python train.py --vocab_size=2048 --rope_base=500000.0 --bias="all" --schedule="wsd" --decay_shape="linear" --seq_len=128
Each number is 128 + 32 x the weight over its row's rms, rounded and kept within 0 to 255. Layers, rows and columns count from 0. Numbers have three digits each. The size before them is the row's rms in percent of the matrix's.

# up: layer 11 MLP up, 768x192, rms 0.118, rows 385-484, columns 64-127
# down: layer 11 MLP down (transposed), 768x192, rms 0.135, rows 385-484, columns 64-127
up385 094:156132132119136135076140112092136129193115139071191109107100155116159166102184173158136122103146106173196127145050092174155067139080140112115113137106142152146093100096154133200077177094133048
down385 094:107108090164119177084155130131140170114101125093153083191105124094156119129152150155073089110123157109113109168144116137119131174114102109149104147135178078109126104163172129146125116094077165
up386 098:099129095147128130145105169118107122165070127118082100077082147149090171120151169085119118135143176138118119147186127122096076105051160159115140138109112118141188145133126114137065124141101093
down386 100:103124116083150137103147129079148179157131142092118146106177126114131163085160115127094104146122128131217107151134180155118122117127153119130123169134093097187167202085114146119126125157135094
up387 103:112160094096133165099136150158117100144169131093204189132139151074160108152108104095073153139164119111138058126175111094111149102151100170130122054149162140131153150105102124114063119131086148
down387 101:095161130125108115146155134144095117103135125138105124137119150161141050153118141096160164117131119184159130100200191131085109141170084092097136071103159150082084107117181161142143178133173162
up388 098:139139123103157099060141107199106175105081183109127179165147153165154129166129148198123156164074112159096161124120116132085105136090121112107114167145147123109077118097142105177154141110125137
down388 093:144092132105149125176130181108156087101154125184141132125098083062078127131142096135099138078108125089148095137149107165138139190159097146082142133121114132101105154169149093157151145136117122
up389 102:090158147169129128135159174124102143157119172157126133086109047156093125167089144142134155130169150086103145129131209138126139134098083140116145136092184096194072112132110117116135025127134084
down389 089:170083127121146145125136153158114204162142134117139166147119192103148138138127112137065154131181131134073088134085164084168092082102083095121093084153137168113168151133102143142106084130173106
up390 095:164159089100087188153142118114134169140169110149141191108092164211162174101181124173105094137156072132167179114144145146132103123088094140183136129129148095081099074132135121146118099112090098
down390 091:121146161174121113072119179172106137124168105145115029121146161083070156137114126098117121073222184091117137130145076123089120154111149054141180124110113123154152128102157114143174182107164103
up391 100:074121069140076068130145164062123123082146132185128129080151097171075154154091129117146215188073136130119087128072168132108097089143143141142131148137145092121116077106196135141146128076123096
down391 110:109057141110086179144130100080127138160101090135124069096116132131135106100049138116081127138140110158125114138118149157116154103183160076128138131108123092070127074098089110165107117115144087
up392 098:045150157167063154097082158124113149063125104144137087111124118122145149187135110119147084149116103148093138103170102146089126115144119136108154098174115153108098198141140135125143128063135192
down392 096:163122101101119157082137107094095176135105075118149130087095107081135157139177105146132120120130123128138051095070122166104120149152162153122132178032117178084135189147128138124145130182086136
up393 098:116059148104160094129144083123127184103174125152111080128149107125110060145244104136131187090145101174150127119134173128151138120145122123118183132140074090126185088162074124167157138087110100
down393 103:115115124118084100139128151109118108119043156138128142124130066053162118120130163152172089134131139176175128096117152189111088182103127153119135132155185141124115085077110152138167116095097153
up394 097:131155098124135070065122125142126132097126116148096147068163102136154085075144202138174077164151146137079087159109180103107140159141111126135204129113134136092138077145158092139089113211105144
down394 097:159151124115094150091130126137112181157101146160126139142087133156090114137094114102122103085099110086163194124105093158125110123094171159146153051084121101144103136148173062131158135121160086
up395 097:136141121091152117129149119047159133119160124081062122156164109064109144166163149072111129141082075087123139155136148094087145142065126063118101140132122219101159129122184148133188084165148105
down395 100:169133122153144108118090146130105166140090116162173125107091123126047150174097081119154124108125159169159100128164112099105128136150150116127184185108085056082072091207105119123107097094185160
up396 105:129114152129107074155141102112067117144125134165133132158140142139105159081167139152112159134108139114175104136133122148086077121139132190065069097108092111117109145152065090092101165191135151
down396 090:125141112170110145136118154136147076123141096099151083143126179141048182171121086068169068101061128140118150174154128136151133120077124115102101176123196128122110111138126105133116148117144112
up397 101:137129153104174113172171157145125133178091164106114154108126196184141109111144122193115077132056127189128109135141100115069138111107158108109105144176144110110038061122124120102135162183136153
down397 096:107097099101090149123119140120068169163130121136163103130093171204112068152102106136138150140045125100045129139150102095162143135166167064107167124127088104087147085062091131124142101077167163
up398 097:137141100183123110119126118173135095131133117095113156127121092182187143143111130108098141150132126118154128075147139160068163142105089149099136069047146084139078097133179146130142152102119128
down398 097:125137053143144178148141115092111099117132094095130101090142097108149129131088122114160120101109161096121118183227122142122129140121145112087122236127097149155164131108082109115117152130103122
up399 102:094163180129126136081126141151112100138133130162114184134108082170099142126096109097098145103174162133134131113125173137090183113085093111130090099124118102118147103189106117108130089090103070
down399 099:115130141175141156123165075147162208104105096080115090155194175131086154069169182143173054188125127117117148163153155115132130104137109174104096133099174103085116128138073150124095158129085082
up400 101:123166158109153169047117119142141106088134096111189077147187142157132145143171175104166153160141111174162121167105105125132085141058065115069149115130173142113082066119122130107159147155153134
down400 099:149129121113108098126127127178136101153137142145075115120107152122143114019155096100073162117144134109113104172161109123104081148165091138176117100099106110104096110095121190113135192136140161
up401 097:091090152105108184143157121172126116145104114112134088127120155122152159133137106115090080109118108172130115149077194163152090083152155113070079118170172146152104118103177113148136157102070138
down401 095:162119117089151126101077144171187103106092138151116134181087121086150234181093146131113036089104091158187111125144151123094146150040108157149090189132091107120104134114109156109152159146131119
up402 092:078116169077149161160206187057112075175154183124148148097122116169128122109108108079146171132070089082154094112154102122118111056150121144145107077193077110130104129147143167206114190108119146
down402 088:137143106140116064100116077088152157146171055131172106103189111127150083094140150191144082093150075162106145106093135109117109198110092134122151124135138085100071136127152142112064105163090048
up403 097:088107067141115104166186074135145114091154151191118161158109122185141131104134130115087125143110155117144106207149138113124117141150109129107139145135102151145140150123122139149172116156142082
down403 098:175099159173185161135128169147157163098101143151124100095056143102131183048141169229114145122122069120126176150115167198097101060111178123115120139121104086143113125131130076136090150086119118
up404 099:139146149230171115101174099113131108136105127146092109115110152143123100107126131136093150159192137076125098162144094135114102152159166111135129076171152144111126143133110104101115152149122167
down404 106:160088091090138171097139137112144137114202071119098162188099158196159125187120076121116160112139193146160156131162100148169135116070126105149147153137131151134137113145102131134089132170074111
up405 096:088145103123104126122157119159101177148162152145077155106119096141132136099153131140186129126155110141170148073166120165154176148164148089107132180132119131184154145156094088149168186150072139
down405 096:078047086129111165154116106140164181160170150136126133076140131089149171133129119095141049125120092116134148151130139048159062114131153116162047170152106182064103125103171193078056079119137069
up406 101:133120076108119114135056081133111098131155146108144138113068152098140121083126137128111152134137179110132108129148113156106101097103198087109127161178058154154147127121187124165103171092118121
down406 114:142119101117136145135119179151130154132140109085158124161150150111110103194076084105130127155146152124086089121065096088165100122188124153108089096080096104192112160089181034131110150079136126
up407 104:148148094099157084162083127030130165131136146105068088092137076094143149133136112130108122134124122098099132109142185125136104183166080104057121124123093152086140055133145138161087082142194138
down407 102:166159079070121141120112122131130133117136156167111120108122105111100168216113097187103062185150131151099184103163147119069171154131105108087110106144130127168139120138105107118134124142123147
up408 097:115093145118121148172147106103172127148165113098159143146111170063174172138147204099121121105067127117142074104114112075111084120046146112113172139122132127097139170131185127119182047150148110
down408 100:142120146100094135151148121074148119072125091125148130127147148129176134118106170178095109147120082105162127089135076160093118092117067153103151143198175114144159144157101170091132101143115042
up409 102:088099154084157129142152125102193159135112106124111154138153149182166113160162161079119102156098111117152159121085063069154186139141057090115104078095138122095125130180131116120110096114082149
down409 103:197091150160159097164171115114119134106113072098158080125162171159142156121159179167132163133193180064080133130166121116164193133124088150082110100126095144133097139133131124195203150129083127
up410 091:115132101136137106078104098097102134082127181079112168135109153063170141074220144154127109111143181062149130145131100067105137063151186140155161100156130184129159179163104110133154091153159121
down410 092:127088098165110109168109133087133159043105122145098072165110094085151138151153149149141129082166173090069109136161152137149141143165120161168145175150074096092153148155091136159133164129122148
up411 098:150112119160174114168106120135091106118141149127116150109134145186118145061107130148065108170143129148134138081109088096109151113117128114122097123109070112145116174105112123166159098152195128
down411 095:093105079104109114156178197213145144134100141126127113104159147069146153101139082109083129161083101148156089162101169183064117086117132121129143100130171162162150157091118115162103154071135107
up412 102:105166143139118199158205133111128129156132121147111192064110100213102120173130117087146086166067132088138146107081131140146077151097163120128093147138101161138130124143108181166123165168091186
down412 094:126086142114188058151141052154110132175105137098081193186153116107188112122122120079052113155183108148111098103186107080141168093201183150164109083119125122112118090103145128096105113107189135
up413 094:122143125077115135074141122157090110116126120158153142100101192115136171187122168114148117081159109155125171128155161124184105078096169172106122185125115136091192120164100092091115165171181138
down413 092:150124114167114148065118081122157143113120124172070097166139171123132095139097110162154125156142076136164136138117120116158165152121073219158091085097148135131076088153173109095125103157111124
up414 093:088086157196129096152170163094151121145140140155156112152118131111179099107174079090114135124054151149061196119148110143112101123116126151165095154145155138111099097109172130142130093140193145
down414 098:159116116087032090158162116162066126141115140136149135087148117145063134131154147141068118118151140142145111105057164142134107162125083104155139152147107070144128176194094124130130141102073123
up415 105:083161135193122092165129165093143108123152122193175163136102128132139157107145124163132162170166107116069151167132156126206097091152093122134157073107169162077097074122115089087115131114139129
down415 105:127131138139143157097099188115223117124143122137183157098138141131142108146152148237129159060093112100119121178151111133121086121135131149118167143126156114152131156114120136158097097135115138
up416 102:133094090100181127101161181134097118137192102152132118139188140097108190148146116122088111122146171100149145120119153111131147160229104083141149127150121094123150156117094130133087132154167148
down416 108:085143177101074096111114092127160162123101168109169154143093206116187091120112153143162122155110077164131119121139113118115109082048150111085109104175107156160110061135162112151119113120080104
up417 108:130151144206145151178174197167113143154183111133121123089127104123183179071094138138086181099138101098137131126137137087158115089122119168068164149103119155164112115138089072100098120143176142
down417 104:156128159105128093130126154153116098147134136077144125117137194133167153147109173096143103147107192150166163128167109110082043101074073124105151131121140136081142098081089147107054088117148141
up418 103:070095110117116088085094092110163135131163137103207113099102189162101126119085167106095183122132062113178146128100143120078139148158070106107070195106132122098108118146135143170170106141135152
down418 101:125177161080113142138117123136131115059069114151190115173135120185099114076093066104138077186147138151166161123135173144053102103110134134132139157105095112131139123115097104124156102090123052
up419 096:111163098111149111171220146120140096189134193138151139155141080152142184139120123136102176049101093061182148072046191147148162118101146103057171133156117153125114162123141083112128193120131112
down419 095:129147134115082183126103081070133099119121087149105090083147095123116126123141162132095139125065138144136166119159088128170146177165140107158180153127136121173183124109142170129098164178113129
up420 096:103144124144165137112185149093059097118175117146112084045102175136081098111174166054125156133174121151134130142109131107124097084121157169089125122093102100169065171145081157190165090125106112
down420 099:101129062119152118145154184099120156143129150161126073137114102137171087064179165154098183139114134150162120166134120091129111141103175118103118137165116138127103136107122093112140143116123148
up421 098:076154137124141115118132136120129124131124048202124163120151183091177147083117143146098179130120110097193139126086137105153100169112166148177063063083110156138163141101151144170098148148087126
down421 098:192152149142154201159099108135169098149117140120161162153174157183064120171135116138117057108140144131153137142164139153084134138108119116096182141098236122114113159183077140114101103150201084
up422 095:158138141052109149158103090121123141115150110108092132143138226079147167140137103120095147126123105097088140124073117142104081110084184102130107119087119101113131126156112163167111175162144137
down422 093:090076140178096134115101131183081141129063121155093076130163135177146128112220100141124105193183093121169123162125086074169113125112103163148158113111125141135160062084149091132157148129124102
up423 090:119093171164132099143106142166119114185195134155173149080182091126108079148186141152137199116087110109133166052117086130155120075087150093146111092129137161111089171076159180161138163179105173
down423 084:099105174122131210082086147134129115122117213133163126196072165120180082118151110136122121124151111144069166185117151173178140089079130119171115117117109117114181074175073137118098113113186170
up424 101:088135086074142186114135119112126125168112086135077135154172161131129140179098120119116124149134153165074138118094091146178151100108091117111123162095164134079142062172085117110093105162136090
down424 107:120130148133109121120116139115149177096136167149119135137162198147154126110148144113129112114167149160131183137156113128121088098096098138092148150134101137079126156154067098119165128175112109
up425 101:073135093141110123172097083162093116152138149108104192133113071138094124145158172159119068159128234157157156136138123161137168090080119104149155207135183154079135140116122155148179120085120088
down425 091:102171164076105157203088136115082141132162160128093124162091095099122146054111180110116165127175071143130128131154148125115110162157066161122087133083159194150102161071161090118150133161123161
up426 101:187112154142077079118146151149103146142159133145072155115113148128147170146167115152082155109167092196130108180100136136144120085164094174131082081205104187077086139117137127068130099113162101
down426 100:145150136133109069131117135155115141133113134152160176092138155116149080103052112125114152078134142124117085095126064090142119137148145131122190122146122072124106058136141172197135110125170142
up427 104:187103148123117131110104111141151121177116078133098165158120134134071117118149198083149148149081153075152110154156161115087122152082136086094127164199164097173076140126140107129130101212137174
down427 098:133087114160131127081083136096086087113124086095163104106098146092180135173100102088144131122106141126177104176058130117115202127138133190096101148144095139159120175114146113139081145183102120
up428 091:151169102123108167129125115146119131099159116146108138042096114094163113180105139123079181132149117100125126204129191146169165112179101145194080145138162125132148108106134104145113131102072144
down428 091:134150171118115156100098150117140123095168161124124138166158122124109141132102106118104100108040155126119121085107068153155156167097123102132100106168085124091162155140171122154088146062087126
up429 104:084136109108140112090126086144116113156129123179103139163104196083092136177169249112137102113096137145036135129153131086145180113109084092178190152143168082141122154153113116133133085127129156
down429 100:138102121157110076146091089145078101132082138119085114180105124159139205139109114145165102080090079118131124162081174118113125128187122095152144168132091129108114166141141093160156112119166105
up430 102:133113094046090106115101142077102092116175141190144106131132080131153123135119213187071107149130155126131071074157129079154108108118113106100106122145101086122103137124131124154107152113112072
down430 103:099137133136132047099148113108170101122145110086120149177058148123101168106109111134074146206149065142111111150070141145163126118092082113140183153126129119135121177103093112157129173157107121
up431 097:156138185087109207145154138142142135116181082099121135059140086171115129135128101129112130145097152102135120103191113148069183123159117132105152106131110147154101123091067091163112184130111154
down431 104:112112085128083140144128153162133112119078195118128166136157142126135159124143103179101130108167146142060100108132088120134087130104143119099082189136120095145151129115208163104149087099139132
up432 101:130120176122150091139161153157170102113193140151106096177119093135115096137126152106142055110188153123112153132119094140087094169153126091106117130175092134182174143091099138142115133156170104
down432 103:142164121136121169132149173156074120122119118137154205127176113120110142086123128099135162122096178064188167078157132131157154136164144092124119113131156132161097155223203077104115121112115165
up433 092:131114170061116141143180114159130146106113075107142133106119115163191116141134142169113165138136130148144140065135109106104152164105173088170128116106098182176098088106129120157140115163140134
down433 092:141178111101153160124161126105141141143137147136116174152126143082135108143133150176159111096135122116083129160104171156129119140130114107131130144078106121155122165167172113161132131114122127
up434 096:136095138114046103107117197107147148125095087137108198101094180180135131155159173162143123148091129113140131208129130138122179090128132119138088099080100153128148119091131151132056129122147140
down434 093:168099131118140084126107161144121128111107113117129132163160092141051131202088149124094148143092122166102140130143117146170150126091132185127131124105190095145094087136109110162153134119139151
up435 109:073133102132165112098167185116154098116124158091173152099104105145128114109130153145140120176142142186146152176144112133068115172165138105132145098138164189130162108139131084167192112115157086
down435 105:115125094136151083136165176132132140117119117093138142084119086158132100058140145125084119142133105181068159174086116156156156147156096114145136109124144105131139107122108078174113135113156123
up436 098:131120174098153134157106112141123153090112097149148124149079127123103140112205099198156117136087093129172114103047146164117133088123084153129132087101096117158157172102129126179160144117125099
down436 093:102086165166201108121103159114153165102088151099102149106125178132145178186143148148152097139142148122126139144119148110098147076094100113170137137147180140116093084133147203094136132170119110
up437 108:123136092116094085197074145051143104146128150162110176111128091118137123085127104106105097142101167149141130111169172162121146191127113139122089106111123180135189090174157126144072106130119126
down437 101:105195168115133154117159144158163154166116138127131126127132033070112140129121132081165141184121135186129092066169094137123116113093170141150129157111129136145100133082125118100147142109121133
up438 093:107128135103079086128141134137149152123141123196149098201095113083154086105116142181104108087107105133152081132161129121143158198171192086066137126112117055111154096151116071157146184125083159
down438 098:165093135162126155172150100056132168163159172155132096174071120057099099131079130136140144129121123071145084160113157110141151044117114111111066131161163092101142152137137101198135130161140141
up439 097:094106120118094214160121111144105112191142161160169115124166127116106117115107098099133151136105147063149200137124092086171161122123068095152144146099053149092140033191121177107057164159162090
down439 104:183110090154146141096196172135102135095098122127134162114098123161088120157139127145135131074165137106046161137161120150130172089078158129134149143076138093128108132081127134147149095148077136
up440 101:113110132086002135152145171132194156167131183130161143131126094098124102098168121112120180107176140130120142137124161133116124129117173130137142163166110164104051165115167047081088167170146096
down440 100:128042107115127112116123150117168141126172077080130111107138113077119134135222116205143156115162164129120166117124147087099095127089165111165134141110210225115078152099171100128167159112128123
up441 099:071139156159185157125159122108182125195085189133076150108109111198129101091110113166147142141162074137151112086072127109129140120116130079150062150081091127177134058157146181157150121118146136
down441 108:155102068097135128155162092091121090071155163145116161156096072133122098158103077152149094156135095118150110126159128161135130101150145169079144061103112088183107151134143104157129126122053133
up442 104:174103137113103157019203111181153151063156100152106173140090173133162111177079145116138166128099119117138129128120173154209124112176100098144173154123085133145166108184109134102147141090098112
down442 098:116133124089137146129160081108071147083113088146129194111114146130096172083144131149128084099156039152144078095188178138178099148099157104135188164097117102171166153142178141090105197088136125
up443 097:145149172148093104170160139139132144121174147136131122146135175114155116137136158124168133085150144121163123089162149158151107026127152127049102096148130101140119077116148159128136098113114152
down443 092:090073067126112172114078153106171094134131087166117097124121137121098135128120138088123111120193047118143173142084120104169149203119137145122143138147127078096143114142066164139171111128190093
up444 112:100116106102088043105112072106174066140102164102168109134085121079156123197178095125129096108121111109088141139094098144114150173154103075136101107157097173184064097119156129065147099076126154
down444 108:126132050096053184107178102181105105154169143071091128193090207138072128145167142118086097058183138101119150092159131148124110111160104139121153127129154129099113116147121110162084127068129117
up445 104:137136150048163111134111159140119079133111154150117128096114141130181100156112129181146138142110090068138145136073119105154158146148120106142097094142139112139163165123132113106212146109127157
down445 100:108085113072124128061084139135179095154172110127127152105160094132125142096123055116091133095082112115043139095124141152210127109109121151163126060181115153150135148128092137082176166074134137
up446 093:142073130176097165092105126165140128162157183108066115088170181150116144138099170091072134117100110097142147136178082134060144093137158189211171118064109140119047104086130180106155134148180103
down446 093:164109119122118136080121142089102140164106177186074085098142112134088141089125153177146104111138115068181135122142141128189145135086167149133077166150118127104157075090080161171131118154110105
up447 097:117087079129076166156146093181155086166164162177100122182156114093081145119152137112110107115126118132160176133151166115156108127191126129145134090103136153084131103078160081139109132099173143
down447 099:091092120165099079178064102066149161165163119124136102110128132129112152104094130122119127165184150131132172095186089119172075114118139147111131167126124074113147140095098111148149113167142188
up448 106:134097112156117100114121069139124089168082137180192127139096104114110141143114159155093164106139121122220158079123120106134117113167148189104075114173109138116109120130174149102133105126148139
down448 109:183045115190133080135097116171085147165098173126162146113149155142145095163123150147164164139194064131138089136133139096128150119157102131085094159120122099109155165101128122185122120158171150
up449 102:152172134100140138162121136119091093160060124101062134155101095101130155135129129192124141148141153162187121137179163128111156074085094134081143131115098088132104195113124074062190121129128147
down449 103:094126102168149109199111196130124151115143098134154177145126115113180109105124086130185151089111094100168145098101101153126138091085124156113182089192186155174168107135153109103123129121118129
up450 095:167164139141143097124169084186146195164146124139068139125135154129170030107152105139191109104064109140083119125102129121133048145121087147148098118152115144148127155152119174198145175123160149
down450 094:145141086129154097117154094149110142132126091146185170151127154196141155159087146134132149173154093163134122083118156151149151136149135155136133085149177171123167140149101073117161068147097115
up451 101:111162100107152125098168125127155133145078093204075138155126085072087091118159164099121146112110093144149138077075126120167152137139167047177098141131119089134148138085118131123135167126111087
down451 102:103147080124139058105140144129106145147088104067137190116102127157090100119161125097116119090108108149111159081138145227092182140119115121141166117139149110149124123152168174154115160141122166
up452 105:153120101109117115162126082117185137116157099111123162160124119086114106101179095107154159137109102107094180148180113169125183113086142093124172205109065104073144105122084144174109099133161152
down452 105:109219155075102159194148176141119152084137080112151039068143144144160120189136070110109128107097140162103113095134157104091130125155114150133188134116136190129140129097093122134138105106094129
up453 097:083124100122153086176155166149165173102140124162062155131104125082129116143093131128137128146137138104081184127169068142152162096152149091185107106108110120090089056183136116168130121128144166
down453 095:152119128156113149131125127173104095119116116100195134075109152162132100145081117141135127104146047166139140122057206085089155210132184214043092144149129141126087108146180195107112125086140102
up454 102:136108177079145069150179080171154167156121157198087142103106120149058123123133146109111121144136129123105120164109174084127108053087126107189166099107145059169140092158176130131108112075148130
down454 108:124149106108083129139196148082102081084156139094111095127145151103111142104149084143184067142141110109110128132149110169157150122093135165106120110089125145143168097194132162087099113147098171
up455 109:197154119139143176086102117140154107148164146133109168114135125174077157086081089096138124110137140095157117113110079113108121157094120086123160110145147097156167135208127068116083098144142112
down455 108:129130109157104126083106167187151098101101145110171120113129132204097093132102185115172136131173149161161148171071112143112116115073163138141179137100170070108166091147101094162084154110173121
up456 097:120185173148123120127176091092149112146156130115132160089146207100118146110083099149139099130138154133071161167147093085148122117181152094106121108175139180183154134102099137159116117150132125
down456 100:145106140124145096163119164106148109177137068132116142125124118123083162135126164127139105119119174128130100143104148180139140092190151111146166092094103165070124167155109152163096127064123140
up457 100:101167133120132101086131155177096177105110172120118125070204137157212110070183175109171143094109074200117166109126163134092138123139129121059124108128181100171144103161169157143126104127176091
down457 103:123155108182140128116118117117163112131124110153140225090095094076148148116171096093104149075154139095122147112160128155104090122102110121116144024158123158196080107116139150113173139189083127
up458 097:062137132180131169106147125194125069151143085158136069153085097212182159100120170107156099131115156191149185070105080184166109144119126143117150077093127123130115122078144114138096164122106115
down458 094:137131172133173174178109088106146145080120086144123109130067083124112105122130155127140137121133100088133128150110170140147114167103111116155135153195086127199124206107132095117132187070136099
up459 105:133094074122082108119184139123127106082126066116178097077153133124067120153131115133136129175137084091156203172099146142159119119192122107119098110105120187122141124093146136063112096120166174
down459 101:157128103087143172121142076123143148157150176207141141122082128156176113108090129129121164128148169180129095136124088134144156115177156118152051086158193157070147138135095144169122102116128150
up460 099:126165123124114157104126060145103126142131111106126106197049084118094175152153091152109131152171098149122141109098082141134138128109088131111127141163164154178156131126085105136149117160185108
down460 107:205166119109099136109151118180163109127132138130090205131155196126080138113114098131140146074089073128127142131158113141150170106083114153134116151190156148143089124152168127144123138151145059
up461 089:143127138163131131120122077117110111113097078084128171077136147122104069114128180138148133132172151100091163141137121142109150079116144150089128226133070191171077101128112119088071080160145116
down461 090:100065087118107123092152155135124163132142184120138112137120170124143163098118062096183139152173066111168081161111160112170137155108181094113155130113132115156145086127066113105145190132087087
up462 107:137095140160080123133162160149184082107162120130159099156088094119137102064129181130187118092123132131135181152154118095128121105159152101105165126120128092085150092130187131202094163128152126
down462 109:115120174141127119126091084149107186169072154121159135089174126118111140119067135114133116142102139167124094099175150087111171066209131116105124113090053106122078134173173094090130130077177155
up463 100:153117165129148074162169138122097122125077100146145189094112153113123069080160154209139128170140116130132166064117119096115143124060111153082143148151131140096061081096178157129178084124118147
down463 102:142146132135179121106119129195155181090148132166166180107118110150104144142118160159155115156152127168127164121085132116123094118119160151117154135142136144174078064116076116073121116159088156
up464 101:112137134194076096100116126098131128138111088155151159116102121108079146095200119083181138127126108155175038111150162127158152143172105113144101126224151127086170130191107134125107200130101069
down464 102:139140123165127163115108093125144072158151119142129061095139152080150169078058136110098134093135121132121158152071148149129129188098080116136120141115198140152103119151132097144147133153145142
up465 101:133094118122167151122099083092149101228118132089086122142104150160186125125128127143136157145163132116086133120153125083159145085211132135142100148131116100118129174123114105146122108140144121
down465 101:149073141129110136177139083138112144137164118131132170155122109096091132125150157123085091061092075147157144102137167140105138092098150055149185118100088112157102120209090184097128106093146120
up466 089:093165183070094136058112113113114184096157149156163090068148128125106151076097140138146122146108146136151082119186101125122182165144124111078134143113159128139131089126111140243132128143129171
down466 090:134091102035160072205107132081149167122134105146128138163085086138092140115141112156127118090099139077088100147148085175106117129136083113057157155121135107160135170132118149120139115056155171
up467 106:060152170122127172142077156175122141094122161135148107087086063099123151098147131163168119163142074124160136139189194096153119109157118133109122152153062155114132096158110056161154167138068080
down467 105:143102137132157091135149111076090146138186132097157097057156192156090153145104125170111132130134127149182160117091161134110109106121164063054179146103163150128167095111155134040127167134157123
up468 095:096066137170122137177113128095136178114149105094164117160133161085148135176193080169129144135153137181147133148162089148117142030193117124067109116164109174109155173106090067129109142115121078
down468 099:198120126110089144133146113099139121115109137161101166178139120122103085126110123123093108094112112114087103167131132163135116078136107133133142092177192101105108164083156166123142086127115114
up469 094:132123148152161096130148120127128119144158175116148156101143124146153149151196129139143212102107122132141099111124138111096074117122129109152120167081116121112168076143138196074078226099111158
down469 098:112113148137129171151125156132105177119066181180135091114144101140134204160114112141144092136131105117110102104162151108161084111161192187146128106107169112140118129121114131132108090106185129
up470 112:141195162104171095060130126124126079160118153157093166141109159137106114135097097111167169157115086172122094060153117121135087167131173125115155083142116121216099162144138117114113134165163096
down470 106:154149132117140067204147115165147111151109148195123103168127131133132150139081096124151169140114084162113156112144081184075051178137159128105153112177133104139126155103096092154142124071111135
up471 104:148114077150087136112099113130106075196228132118135139145112089148146133104140126121103088138132131154069094187115133112183082099088131181118158168173119098113196120148124133125162148096140121
down471 113:116128125087122133145164104154155172124118061140158163093120127163113132118119109131122133108117178121108135095172131135118161143141098069126110170150142146169063174148163168133108123117135103
up472 095:123175146097202192077119131166108145131096123132157131150080167091052165149142115127172172171141148139114131138132111113114129122169142119102086096156145113139073116095145120104130181144113132
down472 097:148095121114063093124140086129123108178098142099174133142104120134128143157164164096146103106132136044135131175178161141173155172132076127127115103105060153147167131174128067176121093131109134
up473 100:131133158120169255151151125154109133088100085166122103123052139121170108090145086138105095198143150138132137158072116201107108145196123120098155183098085121148099114119094153089147139124100078
down473 104:168111171127140133110076185143105111122173119113124115136136170126123106146118048097108097131122123112186094067178203151090112126115120101146187116141051135138106109122149095141115156097135115
up474 099:096142120129127169090121096120098134126112097120111155153104113121136189097115125092161057134135150174136199124148129104109166047127151108132110139110106135110166064117123084150091127118129083
down474 094:132162150083204088157075150175125104166161186144153158078100135138138149107174136151078160128100059141081152173123121113148113176138146145082132086158144186136119144116137121103139152150116129
up475 103:115138103090149102161102133112099127141118110131088078087104068166126158161149098155128115120129104136095115195212098144138167153092115095110208148134100127121141035155101137129153177179140112
down475 102:087088164177132119158140115156150155110163115131132143137114074093124128097109156121151137120131169123106153132129121144096151164127091175123109074141120116082158153122102088067151133136183181
up476 098:110119098108129121130103121098137080143136172084076078174085138168099125142164182156037179122167047171151110106125124118171135135110125133123155165155104106116079164103145142186169151173131088
down476 086:131115174147137182135118127103076121080098096183187171146135148099084086127112148168140158108153159116094128170146128153056147067115192107087084090158136123094147178179125132133184124124133114
up477 096:119152113164117112148131124115129126200110138118111183164118133135151165156166160149114090115175152118125161167100096105064097101132103154151143134120065136148151107164105124075116165176109096
down477 100:185105164168126122073117108160117174127149079133113120128109122100125170051123085129153091119160135166097095113141092144123126141087103152160075106122144148117137106090157180235147079145142034
up478 099:155122122093149117154187114127125115190171135116140124080087133069147105181121129094126125156141113074108151135086118053135115122164159068186142131150122165096137087099098179116066169109172102
down478 099:098168152149052148128109167074149143127141134123135085051093196169181138101136109133143162130105130158127121188171144162113126101143166097110125121123105136109116150082121104180045112136109114
up479 094:160168122135126125088090111048133130149130099140057139105142119162113112082118152160131215147116125146173124149157146151085120154126159122157150100119108096116080137116141144129111094108049122
down479 090:108136113153172144119153158148137116149103122173106080120086098107189119133132104105108118188119127065146087131136099091145142121149107169174133042137126105146139055096108117129124151066142162
up480 097:181099102116133136090151180093171132171148043101122172134141086127134118046123088129155130167125157097137132173119191139183158153178111118126185183113190095158161082132127085198162123137101066
down480 097:156124101115126087120185129156126121138120218154147108158078119144143206132150114073126146094128069160122107165159148117148090131105117134178132119074138184126179056181127181189154052164058188
up481 103:137200138127213117083170105055119104150106132186058086141123148126110152116103154198162116126123072153142159130104174103066104138172106145159094138114145044117114126147106120131117108159108129
down481 093:120144164114112086133179153126099117141160107175113140102075108171130103141160061124102099112058096080108145150094114102127091077146064152135135100148112127137124092051150096105167095149114157
up482 101:160068127132163090159108162111138144130132159092108152163092053109106119150171135161087142081107122151101092149095157161129121091146116072151176127131064170170097117127135120202105153130157160
down482 103:129069166100132161103109134161185081095153177119122101199154092125128126084103097104120175173178118075146138117108101110098091159138148146160112109156156102099166133102168142101148136190121103
up483 112:136125170085141203118144180145148113158134134123140128113156126124107126172110170106160126127118140102051139122119114161163080143142165139143091145180124143128097177125140146150088098135139108
down483 141:163121143121128165112170183122088125155177124159169099109127058155119142185134157101106084135134153132128139125114117118102103099099140113189178065158154143148116150108123185170116126108151091
up484 099:083111173134139101078176146067175046111097091170117127188121089184090172133085160132112137118121152135136060221097161171123195082154128125082133117108126068134121137130129120127153111115102173
down484 110:130120144107163110128113136071099157172130141135089127172130130079076137121112147136152133158162133101153149115142101117086116195101088097090091072144111158140162115170161108145095125108100117